config.yaml
hidden_act: "gelu"
positions: "learned"
bias: "none"
tie_word_embeddings: true
beta1: 0.95
beta2: 0.98
schedule: "cos"
Each number is 128 + 24 x the weight over its row's rms, rounded and kept within 0 to 255. Layers, rows and columns count from 0. The size above them is the row's rms in percent of the matrix's.

# layer 8 MLP up, 512x128, rms 0.126, rows 30-56, columns 0-127
size [ 91 101  91 111 106  96  85  97  96  88  97  98  97 104  93  96 101  95  97  89 104 107 101  98  94 100 110]
[[140  86 140 138 150  98 140 116 106 132 124 143 183 122 138 136 132 108 121 130  99 136 161 140  73 148 125 108 150 114 164  72 143 115 122 140 133 148 140  86 138 143 107 165 107 111 100 158 171 154  97 117 113 132 132 147  92 136 128 137  76 109 141 122 140 153 133 115 130 117 113 110 135 131 140 110 171 139 128 133 158 129 113 112 135 119 118 114  83 143  80  92 126 131 120 153 138  97 106 138 140 147  77 121  98 121 125 146 116 136 145 120 214 125 119 124 107 147 146 174  79 121 147 170  88 107 142  92]
 [123 118  95 136 143 124 151 200 114 148 113  71 152 118  81 131 159 109 113 148 144 126 144 114 122 154  76 163 117  90 101 149 123 131  99 190 142  98 124 129 128 145  86 106 145 138 163 129 155 136 112 125 135 157 132  88 162 131 132 151 128 112 137 149 154 123 151 165 111 126 119 138 139  98 117 136 129 158 130 121 124  96 106 119 168 127 101 155 101 103 127 164  95 127 136  76 109 131 111 130 138 179 128 199 113  93 130 152 120 148 114 125 155 126 119 131 149 106 149 124 115 101 147  93 148 147 144 116]
 [150 112 178 132 167 139 127 168 122 123 127 126 102 158 119  70 130  86 117 134 137 137 148 137  78 136 147 147 126  87 163 107 147 136 107 150 146 131 148 114 132 135 122 122 115 129 116 135 148  92 109 155 140 106 115 133 148 148  81 124 108 120 160 154 182 123  98 138 149 106  70 106 138 124 140 112 103 119 131 106 145 167 131 129 101 149 142  91 113 106 145 122 132 146 131 132 116 154 140 142 105 125  79 160  69 121 123 144 146 119 128 109 135 112  73 160  93 143 106 186 131 161 133 108 154 114  74 111]
 [155 137  75 150 141 140 137 124  94 109 117  72 131 103 114 126 111 131 147 136 101 154 131 118 104 135 107 100 161  78 147 128 109 106 148 113  81 134 133 140 122 149 106 110 106 130 167 113 161 139 130 131 182 140 122 108 146 142 134 116 131 101 129 182 118 123 163 132  94 144  86 119  74 118 101 132 163 148 126 139 141 141 130 151 122 107 158 137  91 101 128 159  92 149 164 143 132 134 136 166 149 121 118 152 155 102 145  72 153  99 120 120 111 103 139 174 151  95 115 107 108 107 134 157 117 180 138  91]
 [133  86 146 125 154 168 148 152 131 108 109 132 166 125 111 153 144 129  99 129 138 184 132 106 116 107  90 103 126 131 178 126 159 128 108 132 139  96 118 112  61 130 128 101 134 104 123  94 160  89 120 168 103 169 119 110 152 148 138 147 116 130 150 110 140 109 148 150 120 126 125 126 103 117 114 146 115 110 148 158 133 147  71 130 141 106 130 139 154 124 112  84  95 101 159 145 113 125 127 137 156  84 129 117 140  91 141 145 134 103 125 137 140 150  96  95 141 150 115 170  92 105 176 139  85  90 129 175]
 [153 102 140 154 121 118 169 152 120 133 128  84 142 138 161  91  95 106 119 104 118 138 164 119 135 112 110 134 122 168 118 156 157 105  88 137 151 124 168 110 133 161 168 131 132 142 142 135 121 140  76 160 120 129 168 133 119 124 132  82 129 108 122 164 121 146 133 126 128 156 114 132  62 126 144 107 117 147 100 137 118 125 158 175 153 160 100 148  93  81 144 145 101  76 110 162 167 132 140 131 181 119 125 128 111 132 136 127 137  86  85 118 141 109 137 118 138 134 129 128 115 126 150  97 131 143  58 125]
 [117 123 143 111 145 137  95 183 122 108 141 118 122 134 133 139 144 144 112 106 126 148 166 173 117 113 125 167 135 127 156  96 162 106 128 108 118 105 126  92 110 121  98  86 139 117 113 162 126 109 136 147 180 188 122 124 139 114 109 126 105 121 126 144 130 134  92 155 144 123 152 105 132 142 136 105 166 153 157 114 156 150 146  98 178  89  98 181  78 133  89 128  99 140 128 107 112 120 112 141 158 153 104 116  84  92 139 139 157 102 106 123 140  66 101 113 111 120 129 139  87 113 140 133  80 131 125 144]
 [145 150 142 136 130 165 113 185 101 124 137  79 126 129 128 119 145 150 124 133 157 159 131 139 136 140 108 121 149 121 142  93 119 140 141 113 152 150 129 112 128 156 154 157 103  73 127  94 134  98 128 129 141 125  99  65 148 198 106  93 133 128 111 136 141 101 107 158 152 148 117 111 111 142 111  83 120 108 146 136 101 158 161 105 156 135 101 127 111 115 106 105 104 139 125 116 160 151 140 138 169 183 117 146 140 113 117 150 161 132 100 117 137 120 125 141  92 110  96 188 138  98 144 116 125  85  86 102]
 [169 127 161 120 132 106 118 123 167 129 138  94 191  69 142 139 126 148 100  69 134 149 164 117 157 127 150 119 144 103 122 140 123 152  92 140 142 122 146 116 117 157 148 131 115 129 132 100 162 110 118 122 112 151 153  84 115 149  81 143 142 127 136 146 139 117  87 159  91 122 160 166 139 161 137 107 103 155 132 149 118 128 107 118 156 108 146 145 100 122 154 114 154 164 118 114  78 145 101 191 133  79 123 112 135 117 112  92 138 184 119 115 101 134 113 130 162 129 131 139 133 118  98 132 106 103 115 117]
 [178 103 176 177 139 136 113 140 125 117  98  74 145  97 131 118 135 137 129  88 159 183 160 129 143 135 110 142 154 147 112 108 137  98  93  98 105 103 151 121 144 119 135 111 128 154 133 120 121 172 150 127 133 158 137 127  92 110 146  88 146  84  86 104 109  95 139 120 113 138 149 159 131  98 161  72 105 178 114  96 124 164 105 161 149 119 146 123 109 147 132  94 146 159 159 100 124 151 116 138 118 131 104 170 126 125 114 103 118 161 124 111 111 151 120 142  81 137 135 152 127 102 117 111 131 136 133 107]
 [158 102 127 131 140 121 142 111 146 166 117 111 141 120 114 175 114 147 115 122  89 160 119 144 132 171 123 124 154 106 174 164 104  94 129 157 128 152 125 138 118 206 149 115 100  95 155 154 159 114  92 106 147 126 134 130 126 153 122 137 122 142 106 117 104  89 177 127  79 138 123 106 102 121 115 134 125 128 154 136 105 102 100 100 173 118 110 138 116 112  97 140 106 126 129 121  78 124 148 191 115 169 158 114 154 124 140 117 175 116 121  70 159 102 119 147 136 131 108 111 132 144 127 138 122 153 106  99]
 [114 137 125 132 141 137 104 146  94 119 107 106 123 123 165 113 152  59 147 119 142 150 143 131  92  96 121  90 116 122 159  93 149 115 109 156  99 116 161 129  96 130 117 118 143 117 133 126 167  96 123 138 146 157 115 168 139 154 127 133  85 121 105 134 155 160 153 143 139 145 128 130 176 128 103  88 124 116 170  90 120 170 125 151 156 125  98 148 138 144 147 136 142 151 174 119 120  93 136 151 103 170  95 131  86 125  81 101 148  88 163 118 122  86 106 144 162 114 102 143  91 145 153 124  97 109 124 112]
 [157 148 105 127 132 133 114 132 128 138 123 111 146  97 145 128  34 170 111 109 138 134 136 176 129  75 139 113 124 144 148 144 135 145 138 107  96 120 135 129 140 123 161  98 122 106 155 143 145  65 114 113 128 139 179 126 106 136 146  89 140 136 153 150 130  94 118 104 145 129 116 139 116 109 168 109 156 181 144 116 148 160 130 155 118  92 105 133  67  91 163 123 123 153 169  88 102  95  92 126 140 125 155 131 119 129 111 104 129 120 119 131 118 126 127 141 144 120 122  99 115 139 170 168 139  92 124 119]
 [ 92 130 108 187 144 129 161 148 140  76 139 104 144  84 153 153 139 121  87 137 132 127 118 141 120 111 105 123 108 130 141 139 138 112 126 143 111 148 129 102 108 166 137 122 119 159 128 116 152 134 105 150 105 168 139 145 132 144 151 150  83 128 124 126  96 114 178 126 121 117 140 122 179 101 163 115  92 170 160 153 117 138 137 132 153 100 128 120 108 127 117  95 139 148 109 101  83 112  68 160 118 103 164 171 147 125 114 142 141 119 110 132 107  91 110 139 153 114 126  98  78 131 186 129 126 135 141 180]
 [136 165 127 103 148 196 114 174 143 131 129 129 133 142 143 115 115 105 104 147 123 146 100 127 115 102 100 140 140 122 143 124 122 113 131 165 140 105 141  87 121 171 129 151 112 131 164 166 178 117 105 158 133 163 140 146 190 111  94  97  89 120 116 110 173 132 129 171 138 142 118  99 115 158  93 126 112 111 150 154 126 105 140 147 154 110 152 149 109 131  96 115  68 134 115 131 114 134 146 137 102  86 132 131 142  94 145 105 114 149 134 108 144 123 133 155 133  78 152 183 122 120 110 143 106  89 109 100]
 [158 118  96 127 141 127  96 133 169 158  87 112 115 114 141 113  72 132 114 108 136 122  88 118 104 151 122 123 150 146 133 128 126 107 128 128  77 160 128 163 100 118 113 142 109 104 144 148 116  79 138 151 115 140 177 133 114 160 118  76 124 159 134 114 133 110 116 152 140 152 118 144 142 161 119 110 131 136 148 167  80 132 100 136 149 142 117 158 139 130 134  93 146 121 108 143 124 124 152 143 132 118 178 113 111 120 106  95 176 133 103  94 165 120 121 133 119 111 118 100  40 170 126 172 144 118 117 100]
 [137 132  97 139 152 119 105 142  99 124 110 134 123 127 105  96 150 118 121 149 106 145 118  93 139 153 102 134 121 119 143 148 169 142 136 162 101 120 133  79  89 151 100 116 120  86 201 191 162 171 134 135 122 161 124 153 139 123 135 139 104  76 127 136 128 120  97 152 133 154  96 125 140 161 136  89 143 111 157 150 110 109 133 131  97 110 179 140 102 161 119 127 119 155 144 166  96 137 140 113 114 127 188 138 114  98 134 123 108 122 122 126 126  78 128 138 102 112 150 131 122  75 116 147 149 108 108  91]
 [129 106 130 171 126 132 151 174 139 150 116 101  98 121 123  98 119 127  84 105  98 117 108 100 134  89 129  90 142 108 135 119  98 123 138 193 118 135 146 121 115 156 127 119 112 116 171 149 135 148 123 164 124 118 143 136 192 156 143 116  91 121 105 140 152 131 136 146 110 164 139 104 107 132 128  75 103 149 132 147 136 119 135 157 163  63 136 114  93 170  79  74 110 141 145 129 130  90 156 157 112 101 149 103 132 122 128 118 122 126 106 112 129 129 120 128 178 122 131 146 140 109 126 129 134 179  84 125]
 [159 139  57  86 128 170 103 136 102 153 131 128 170 125 136 104 119 150 133 124  91 120 111 125  74 127  86 134 151 116 140 145 126 129  78 127 160  81 111 118 131 167 113 118 114 159 127 111 147 143  93 107 120 148 149 106 167 139 127 130 140  90 137 151 139 147 116  92 120 159 121 177  93 128 101 137 149 125  97 144 127 139 109  85 128 144 134 172 137 106 110  75 121 105 113 145 136  92 131 141 122 123 104 128 166 129 135 148 135  80 134 153 132 172 111 176 124 117 174 110 123 140 141 139 146 116 100 142]
 [146 147 159 122 118 104 187 154 116  96 133  72 141  99 102 154 139 150  88 130 175 155 155 139 103 127 114 134 150 129 143 134  93  94 119 120  94  91 157 127 153 119 162 140 110 134 142 146 159 165 141 132 106 143 138 146 127 149 121 119  94 134 116 150 115 102 177 126  70 118 153 156 124 149 118 125 159 144 114  98 152 138  87 151 126 101 151 126  86 136 127 128  97 133 157 144 167  90 134 161 102  91 128 177 113  94 124 150 100 125 116 156 173 117 146 107 140 152  97 128 156 123 119 120 107 147 105 116]
 [179  93 128 138 129 129 137 121  76 146  54 104 130 117  64 125 115 193  93 101 130 148 112 119 127 126 119 133 146 154 123 132 148 137 116 140 149 156 116 117 116 131 145 192 154  76 146 121 110 105 122 108 119 139 199 124 148 134 121  98 142  83 137 151 134 126 111 132 123 153 123 158 102 130 142 100 121 145 113 165 117  78 118  88 128 118 109 132 136 145 118 105 116 124 198 146 126 134 123 123 131 138 125 127  95 124 118 131 121 168 121 112 144 104 144 131 141 179 152 109 167 136 119 133 136 126 131 110]
 [108 136 119 133 156 132  77 144 115 152 136 141 166 146 110 142 102 125 104 106 135 124 137 142 101 109 116  91 132 132 185 110 151 150 131 164 142 181 147 136 136 154  76 155 155 127 117 130 112 132 128 116 194 145 123 133 157 122 110 113 118 123  73 166 130 143  95 146 124 158 132 130 140 145 140 102 126 156 108 144 111 116 154  87 113  80 113 140 102 128 151 124  93 139 118 103 124 119 132 105 105 125 149 156 106  83  95 117  91 111 101 205 152 125 114 137  92  94 116 158 138  90 118 139 114 120 104 105]
 [128 141 128  99 152 133 160 142 131 124 102 127 153 134 120 183 130  97 140 103 172  98 108  91  90 114 156 153 129 105 137 124 104 131 133  89 138 136  78 131 142 121  80 174 120 108 130  96 118  80 105 132 154 153  90 134 173 141 117 109 121 156  84 135 104 109 143 141 141 157 100 112 166 101 142 132 110 132 181 136 100 131 160 165 125 153 140 140 136  84 132 115 103 122 147 143 114 119 128 128 146 111 125 128  90  96 121  87 158 157 122 107 147 135 136 158 127 122 181 147 110 167 102 132 128  87 164 148]
 [124 123 115 126 135 119  73 155 120 115  83 121  95 123  80  92 145 176 113 117 117 124 124 141 122 127 127 116 158 139 160 107 102 130 123 128 131 126 128 119 122 142 125 169 132 126 161 159 105 135 155 157 172 123 165 139 129  89 131 118  94 117 128 171  98  93 136 142  69 129 138 166 166 155 133  98 100 147 149  96  91 142 142 129 125  87 147 119 142 152  95  66 152 140 178 113 134  92 123 122 114 120 153 163  78 117 110 150 119 132 123 147  96 149 148 119 155 130 123 136 127 148 137  95 143  99 174 150]
 [121 107  97 116 148 129 133 168 100  81  98 173 150 126  86 158 118 128 103 127 117 145 142 156 153  98 107 117 113 133 122 150 121 107 119  98  88 157 139  93 161 121  97 126  66 178 114 126 142 113 116 122 143 136 143 113 130 143 164 112  93 116 147 135 148 143 164 193 145 162 106 136 122 151 177 122 125 120 117 156 122 158 123 126 118 111 124 158 123 107 111 119 110 132 142 151 128  83 119 141 158  91 112 144 147  81 125 136 113  98 113 160 116 155  96 109  80 159 112  87 108 106 131 122 159 153 125 158]
 [108 111  77 107 139 161 127 183 129 130 117 123 123 145 132 131 148 137 138  81 139 127 126 129 148  93 147 131 136 141 176  93 211 131 138 102 107 124 152 127 101 141  99 126 122 123 133 106 102 131 149 138 149 143 164 120 156 111 126 104  99 102  76 123 176 130 160 113 102 150 137 138 137 159 141 129 127 123 124 148 111 113 127 148 119 135 130 192 108 157  70 114 129 108 147  63  91 159 120 156 147 131 120 118 130 126 125 112 121 190 135 159  85 107 102 100 118 155 124 132 102 134 140 125 117 121 116 144]
 [111 122  87 147 139 128  64  99 145 102 105 120 128  99 133 120 104 122 109 106 106 143 111 162 141 113 159  98 132 129 113 146 103  86 139 135  93 159 133 112  98 147 147 142 124 115 122 141 129 122 131 111 156 116 125 123 147 124 118 121 120 147 120 185 137 119 185 126 124 135 119 161 176 148 183 108 109 154 171 113 104 114 117 157 138 105 107  96 102 139 110 103 143 118 170 123 138  93 116 183 131 147 173 145 122 120 105 145 141 108 127 102 113 142  86 117 167  86 141 109 121 117 141 189  77 105 113 140]]
# layer 8 MLP down (transposed), 512x128, rms 0.119, rows 30-56, columns 0-127
size [ 88  97  87 113 109  97  85  98  93  86  97 101  97 100 103  99 100  99  90  92 106 121  98  97  94  98 108]
[[128 128 127 129 158 119 106  99 145 162 179  95  60 116 132 134 120 164 150 167 137  87  95 123 131 109 154 125 101 110 121 136  90 145  98 109 132 160 130 178 120 105 127 145 127 105 162 159  92 171 144  99 164 166 137 129 141 111  82 131  89 108  88 143 138 109 114 134 129 143 118 123 118 114  98 112 154  91 174 161 123 128 148 100 113 132 118 127 135 138 139 135 151 124 138  98  95 150 116 151 106 138 143 117 127 160 114 101  84 133 115 138 100 202 134 133 149 134 155 121 124 112 104 138 167 133 146 108]
 [108  83 117  97 150  81 190 100 124 111  99 170 119 110 129 137 144 125 154 144 165 130 102 139 106  81  82  91  96 122  99 159 139 103 158  91 131 119 122 145 162  97 135 112 127 107 105 124 115 147 130 112 131 137 143 138 113 122 159 108 110 146 149 116 140 121 179 124 116 181 119 141 134 138 141 132 148 156 151 180 124 146 124 112 109 150 122 147 110 137 113 137  73 166 190 156 112  86 167 121 138 114  92 112 123 143 132 112 141 142 166 121 122 143 171 128 136 104 125 134 114 148 132 154 112 100 102 122]
 [130 139 179  96 167 152 154 149 105 109 110 130 135 146  98 191 142  77 118 114 133 171 136 149  96 158 120 119  92 122 101 141 116 123  94 119 167  99 123 132 135 131 175 162 121 145  89 103  65 134 162 151 141 138 120 143 122 141 113 155 124 149 109 181 118 114 106 130 122  60 102 133  91  91 109 132 121 150 104 131 157 130 104 128 132 114 140 143 135 111 107 139 144 136 102 111 131 136 138 153 153 148 102 121 136 101 161 128 124 130 122 170 127 108 155 145 137 140 130 117  84 117 118 143  86 177 150 136]
 [129  98 139 146  99 164 118 154  93 116 113 147  61 112 120 150 139 149  66 148 126 119 148 111 157 121 153 121 122 119 130 131 102 131 113 149 131 122  87 160 133 142 126 127 140  71 111  91 111 130 133 128 108 120 178  76 132 140 129 135 163 155 148 121 130 116 126 147 123  83 143 144 136 117 137 112 136 181 117 157 116  72 114 104 169 132 116 164 126 120 133 114 160 158 113 142 117 124  91 141 141 112 124 117 112 131 202 124  88 143  94 139 109 174 113 155  99 137 114 133 140 105 124 133 161 159 112 164]
 [126 107 121 120 148 117 111 150 141 143  98 151  97 124 149 112 102 158 143 197 138 133 147 177 134 160 129 147 124 121 110 123 128  66 137 141 112 115 127 142 132 189 143  98 155 125  92 124 152 147 102 173 163 129 130 131 100 148 134 103 161 134 144 128 146  91 103 106  87 135 109 127 102 139 114 136 115 127 139  93 172 112  86 163 103 142 103 131 150 133 106 158 104  83 115 117 150  96 167 112 136 107 116  94 108 114 101 133  85 116 141 154 166 160 112 162 109 140  97 160 141 109 108 117 158 106 127 110]
 [ 94 152  95 188 135 115  84 152 110 114 108 141 131 128 101 105 135 123  84 129  96 114 140 138 148 115 149 138 159 107 154 122 115 112 149 130 152 154  90 111 128 150 136 138 125 113 149 133 163 155 141  99  92  68 105 139 147 127 102 128  91 213 120 125 115 121 174 107  96 137 121 126 188 103 149 141 144 111 139 131 130 104 140  88 134 122 110 129 115 195 120 104 111 171 131 152 128 143 109 136 109 134 172 153 112 137 112  94 125 145 127 107  97 105 117 130 141 118 124 156 139 116 132 152 143 133 171 123]
 [144 112 144 119 127 171  98  99 152 164 111 127 122 126 152 138 164 154 124 127 159 127 117 130 171 172 149 125 126 152  98 128 110 161 146 131 121 115 133 130 126 128 132 131 130 132 126 103 121 142 102 123 105  79 158 131  84  91 102 163 130 189  94 113 144 166  98 125 147 115 125 135 122 144 106 150 143 108 146 143 111 124 136  98 130 144  98  94 120 116 106 103 128 132 155 171 158 117  79 125 128  84 131 175 162  96 167 135  98  95 173 138 115 135 111 119 128 155 107 113  92 115 158 126 172  91  73  97]
 [176 101 135 142 113 140  93 177 113 103 153 113 141 137 140 142 163 103 131  78 132 140 150  75 148 128 133 156 183 100 118 129  85 112 137 122  96 123 144 118 105 162 120 145 156 157  81 110 155 152 128 135 159 137 117 113  98 130 121 145 115 169 106 106 129  81  95 123 149 143 125 122 145 120  94 177 119 108 139  76 132 103 113 142 150 141 140 127 150 139 128 172 133 138 117 135 106 143 142 163 122 133 128 165 125  94 148 139  75 128 131  87 163 152 104 111 123 103 101 112 145 135  71 146 140 108 127 140]
 [127 139 138 127 140  81 144 149 118 116 130 105 150 117  99 137 148 130 119 138  90 126 134 128  86 148  95 124  91 150 176 151 177 173 133  85  88 107  93 154 145 100 115 112 143 163 143 162 122 123 149 102 112 122 154 112 150 115 100 142 119 125  60 158 142 108 104 120 103 121  90 126  96 134 126 149  81 133 116 159 136  85 141 158 146 149 123 170 116 160  90 157 124 106 116 124 179 163 129 132 107 109 160 139 119 159 130 155 131 107 162 133 150 121 130 147 161 109 150 121 132 135 139  94 153 132  85 118]
 [132 133 165  96 114 139 182 173 145 148 146 121 127 128 129  91 130 140 126 131  97 127 112 107 108 134 149 132 187 135 115 132 120 158 122 127 121  81 136 104 189 157 118 110 127 131 146 108  99  84 146 138 108  88 148 149  96 145 149 133 159 157 131 124 117 109 157 133 104 121 109 137 102  97 113 110 162 141 101  82 127  99 136 123 118 181  88 115 121 123 133 171 152 154 160 146 176 112 130 138 133 121 129 125 128 148  70 123 152  97 107 139 121 126  71 120 118  88 104 147 176 146 133 113 137 120 103 154]
 [103 136 174 117 123 131 116 145 154 103  99 128 120 146 147 116 177 108  82  99 158 108 138 112  98 100 153 144 102 137 112 156 128 101 120 148 121 144 138 136 128 123 179 154 114 149 122 125 139  88 120  76 132  83  97 121 112 123 150 117 107 172 151 159 147 106 128  96 121 141 119 147 145 128 112 122 166 158 144 114 141 145 137 139 142  86 156 138 188 135  84 113  79 113 135 148 120 129 121 108 112 135 148 159 100 114 108 108 133 158 114 175 171 137 177 101  99  74 107 148 129 131 100 149 105 107 124 140]
 [130 152 139 138 137 165 156 119 131 154  99 132 109 123 130 159 133 103 137 143  94 114 101 163 144 128 122 162 122  89 122 154  93 109 132 130 137 106 115 114 113 151 119  48  96 127 153 160 123  93 151 110 120 145 139 133 122 110 134 123 101  80 104 132  91 108 163 117 170 123 128 156  62 127 116 123 132 137 166 144 113 120 167 140  86 158 141 102 120 103 130 163 135 135 128 149 149 125 155 157 107 110 142 165 172 155 156 150 117 149 149 143 119 105 138  63 148 129 113 121 104 117 125  70 142 144 161 132]
 [128 189 137 150 113 129 131 107 101 132 136  97 172 150 113 125 121 127 130 153 117 120 160 146 125  93 114 155 159 119 134 110  95 141 151 125 147 155 136 120 135 104 120 125 137 125 179 102 132 165 154  83 145 128 111 157 134 106  82 125 106 149 131 133 150 121 101  98 122 158 120 119 133 146 137 157 133 151 123 153  38 142 126  83 155 105 119 113 150 136 121 129 144  82 132 154 133 138 144  84 109  92 117 117 107 182 128 104  93 183 152  96 120 129 118 144  98 105 133 149 106 151 141 157 147 117  81 133]
 [137 119 148 122 170  86 106 124 137 123 158 142 138 118 136 118 148 136 135 168 187 120 138 145 118 106 120 146 107 137 112 153 133 117 110 133 166 142 140  99 153 153 115 104 142 108 147  86 106 125 151  91 153  87 120 131 116 120  97 145 139 147 122 113 134 148 171 147 132  94  93  96 127 128 111 119 100 156 107 110  62 169 160  80  96 180 125 130 146 139 110 129 152 136 128 153 131 163 131 125 134 129 121 160  96 128 102  87 138 186  95  97 102 165 134 136 133 141  93 100 128 170  82 147 113 109 124 130]
 [133 120 160 149 112 129 141 122 104  96 146 143  96 121 124 128 117 123 120 105 139 133 176 144  84 172 125  98 143 129  77 116 105 149 133  82 121 101 181 132 139 103 120 139 131  88 120  67 126 172 149 125 112 124 106 130 132 103 115 166 124 133 170 105 154 142 112 134 157  64 160 131 162 129 126 132 142 105 113  87 177 128 144 112 171 123 133  95 144 149 131 122 145 161 156 155 144 142 114 154 118 180 132 169 104 166 115 114 103 113 145  98 127 121 136 148 105 137 110  84 131 114 100 134 139 103 137 104]
 [157 142 133 129 157 123 121 158 217 132 120 134 122 153 114 128  80 116  75 126 186 164 157 142  93 122 113  71 136 144 133 153 129 116 148 137 119 118 142 110 142 140 115 149 130 144 119 131 126 158 131 135  79 128 141 164 110 118 123 110  91 112 100 154 118 111 117 136 114 129 143 121 107 130 145 100  64 108 121 120 148 123 161 111 133 146 159 131 131 123 113 139  80 179 138 140 116 129  70 130 135 111 162 128 139 159 152 112 137 116 109 141 115 158  87 135 138 159 133 104 140  89 146  80 128  95 135 102]
 [ 83 116 110 130 121 139 146 141 109 115 108 149  79 108 116 164 132 155 121 199 126 112 182 145 112  91 144 156 140 110 149 150 140 126 124 109  64  96 112 114 140  75 131 160 104 152 134 161 127 160 144  92 161 143 144 163 110 143 125 160 123 126 131 102 157 157  97 114  98 147 159 148 104 122 155 132 122 116 108 151 109 120 138 113 106 108 122 148  93 128 166 106 119 148  97 148 153 106 120 103 128 109  89 154 142 150 147 134 113 138 109 159 123 138 103  83 119 153 175 153 113 120 104  99 145 121 152 148]
 [152 116 173 114 136 144 141 139 140 144 119 128 116 146 134 145 132 106 138 103  72 112  97 165 133 161 111 143 111 110 144 102 109  84 139 113 128 134 136 173  93  88 132 139 151 121 144 120  93 144 123 146  96 127 138 124  93 122 138 126 140 118 145 101 128  86 157 145 110 155  98 131 171 109 107 142 154 125 134 162 140 106 135 110 140 136 181  81 108 142 122 124 154  99 158 131 148 111 142 126 154 144 123 158  89  85 182  99 115 127 166 148 125 166 150  70  83  86 117 146 104 142 136 171 104 100 144 124]
 [ 97 144 156 135 144 103 106 108 144 108 122 102 146  86 145 114 141 130 113 156 117 171 105 126 164 119 178 106  97 145 140 106 108 114 139 108 131 164 155 126 142  91 123 150  78 118 136 133 101 108 131 156 167  94 102  99 129  76 122  95 109 115 112 114  99 120 160 168  92 146 135 126 158 112 147 122 107 143 159 126 175 148 123 169 144 114 125  96 133 169 172 144 138 136 148 143 111 137 156 131 117 129 147 115 120  63 115 113 109 160 157 147  98 137  84 104 142 124 128 175 142  91 120 124 160 139 149 114]
 [145 153 146 146 132 130 112 111 142 161 158 157  61 164 181 140 142 104 140 105 117 123 102 128 121 168 100 129  88 101  96 117 104 159 129 108 156 159 107 184 162  91 117 115 114 129 104 140 124 139 129  98 150 110 136 134  88 163 142 121 148 101  83 118 111 138 110 147 171 142 126 131  83 162 125 196  99 128 141 141  70 110 121 136 164 130 145 108 151 154 121  93 115 134 134 119 130 133 129 112 145 138 147  94 150 126 136 126 156 113 123  80 118 156 130  90 143 107 132 126 120 136 106 160 121 101 129 120]
 [120 128 153 109 154 142 128 157 107 107 148 137 135 132  96  97 129 108 134 100 151 131 102 201 129 111 169 120 114  96 120  88 117  96 174 166 110 137 108  96 147 127 125 143 102 114 142 152 153 134 145 123 143 123 136 113 121 107 176 137  98 156  76 123 156 133 126 143 159 163 125 106 124 118 125 182  75 110 161 100 159 160 141 122 131  98 110  98  98 115 123 120 119 148 133 109 100 130 162  93 112 131 148 176 163 121 143 119 147 124 152 127  99 165 134  68 114  84 143 122 125 130 126 143 170 118 131 135]
 [149 104 169 140 175  96 133 140  90 141  97 140 168 144 124 107  89 154 100 121 126 173 122  89 105 155 123  56 122 109 101 135 134 125 147 151 160 126  96 154 116 135 112 100 147 160 123 112 162 152 142 110 112 119 106 109 117  91 156 136  91 132 125 137 122 146  87 157 142 136 193 144 111 145 139 141 140 160 120 144 121 122  97  90 138 103 143 141 115 106 103 134 124 117 124 143 172 112 166 149 124 120 154 122 103  96 150 107  93  82 107 130 107 166  98 138  96  99 132 119 139 146 138 133 119 171 140 138]
 [110 124 122 198 153 164 136 129 146 116 159 148 128 121 160 125 146 142 140 115  86 143 149  90 106 127 119  76 117 135 102 125 156  73 131 114 125 149 118  99  90 153 111 123 138 124 132  92 111 125 153 132 106 113 130 109 134 129 130 139 108 120 157 128 143 145 104 107 114 116 123 170 155 121 162 134 156 132  72  94 112 144 141  98 141  92  80 149 121 110 111 106 143 143 126 149 162 139 127 166 131 109 124 151 107 160 122 201  69 105 139 135 144 132 123 122 134 117  75 139  88 140 146 113 173 139 151 150]
 [134 126 154 131 184 148 140 110 127 131 125 112 142 206 149 107 126 126  94 148 151 137  75 119 152 120 120 126 155 147 142  79 152 140 123 129 152 123 121 139 152 108 159 114 133 135 150 157 119 119 141 156  91 141 151 102 144 130  55 108 125 147 139 106 109 133 152 178 144 146 143 114 122 103 151 108 144 113 119 148 145 112 134 131 117 106 124 130 137 108 115  87 116 118 113 100 134 110 119 155 156  98  97 149 134  51 173 106 117 106  90 147 160 124 150 154  63 143 141 117 129 122 112 128 133 105  97 109]
 [146 125 107 153  97 108 157  71 112 135  51 138 129 137 109 166 125 155 119 140 136 155 135 135 192 141  86 102 130 118  82 131 119 160 142  89 104 144 130 130 150 126 185  99 117 146 137 143 126 147 134 127  91 135 131 105 132 119 113 147 101 141 132 164  96 137 123  83 118 133 114 130 109 138 142 134 158 118 133 163 133 119 140 130 135 124 136 118 130 149 146 166 111  85 126 142 159 113 160 140 114  78 113 189 158 105 160 135 139 130 128 140 154  45 120 117 131 127 105 132 151 113 102 149 137 133 106 128]
 [133 166  99 151 158 116 142  70 127 147 146 101 109 117 126 123 133 114 149 152  87 153 119 161 145 156 155 127 127 151 102 108 104 122 119 141 134 100 100 171 129 138 152  88 137 118 141 124 132  78 139 103 144 133 130 135 114  83 111 171 132 112 117 155 117 109  78 115 147 124  89 119 120 110  88 170 160 185 111 114 161 117 121 152 100 162 134  92 124 103 155 159 157 131 102 151 129 132 119 125 103 158 141 126 115  98 118 133 153 135 112 135 113 114 125 106 115 137 130 184 163  92 110 166 176 161 108 152]
 [158 151 152 135 120 170 158 146 135  91 125 143  91 155 144 138 137  93 111 127 105 107 157  92  97 116 149 150 133 116 113 139 109 116 126 134 160 120 195 133 120 125 143 137 104 114 158 144 144 109 108 158  84 170 132 120 137 119 121 145 118 128 122 125 104 120 137 152 119 105 131 127 152 125 106 116 119 169 162 141 128 140  64 143 161 155  77 145  78 157 142 154 147 133  96  96 142 137 130 121 146 130 149 115 157 103 138 172 110 114 154 114 124 150 106 102 114 155  77  97  99 128  92 161 111  65 138 105]]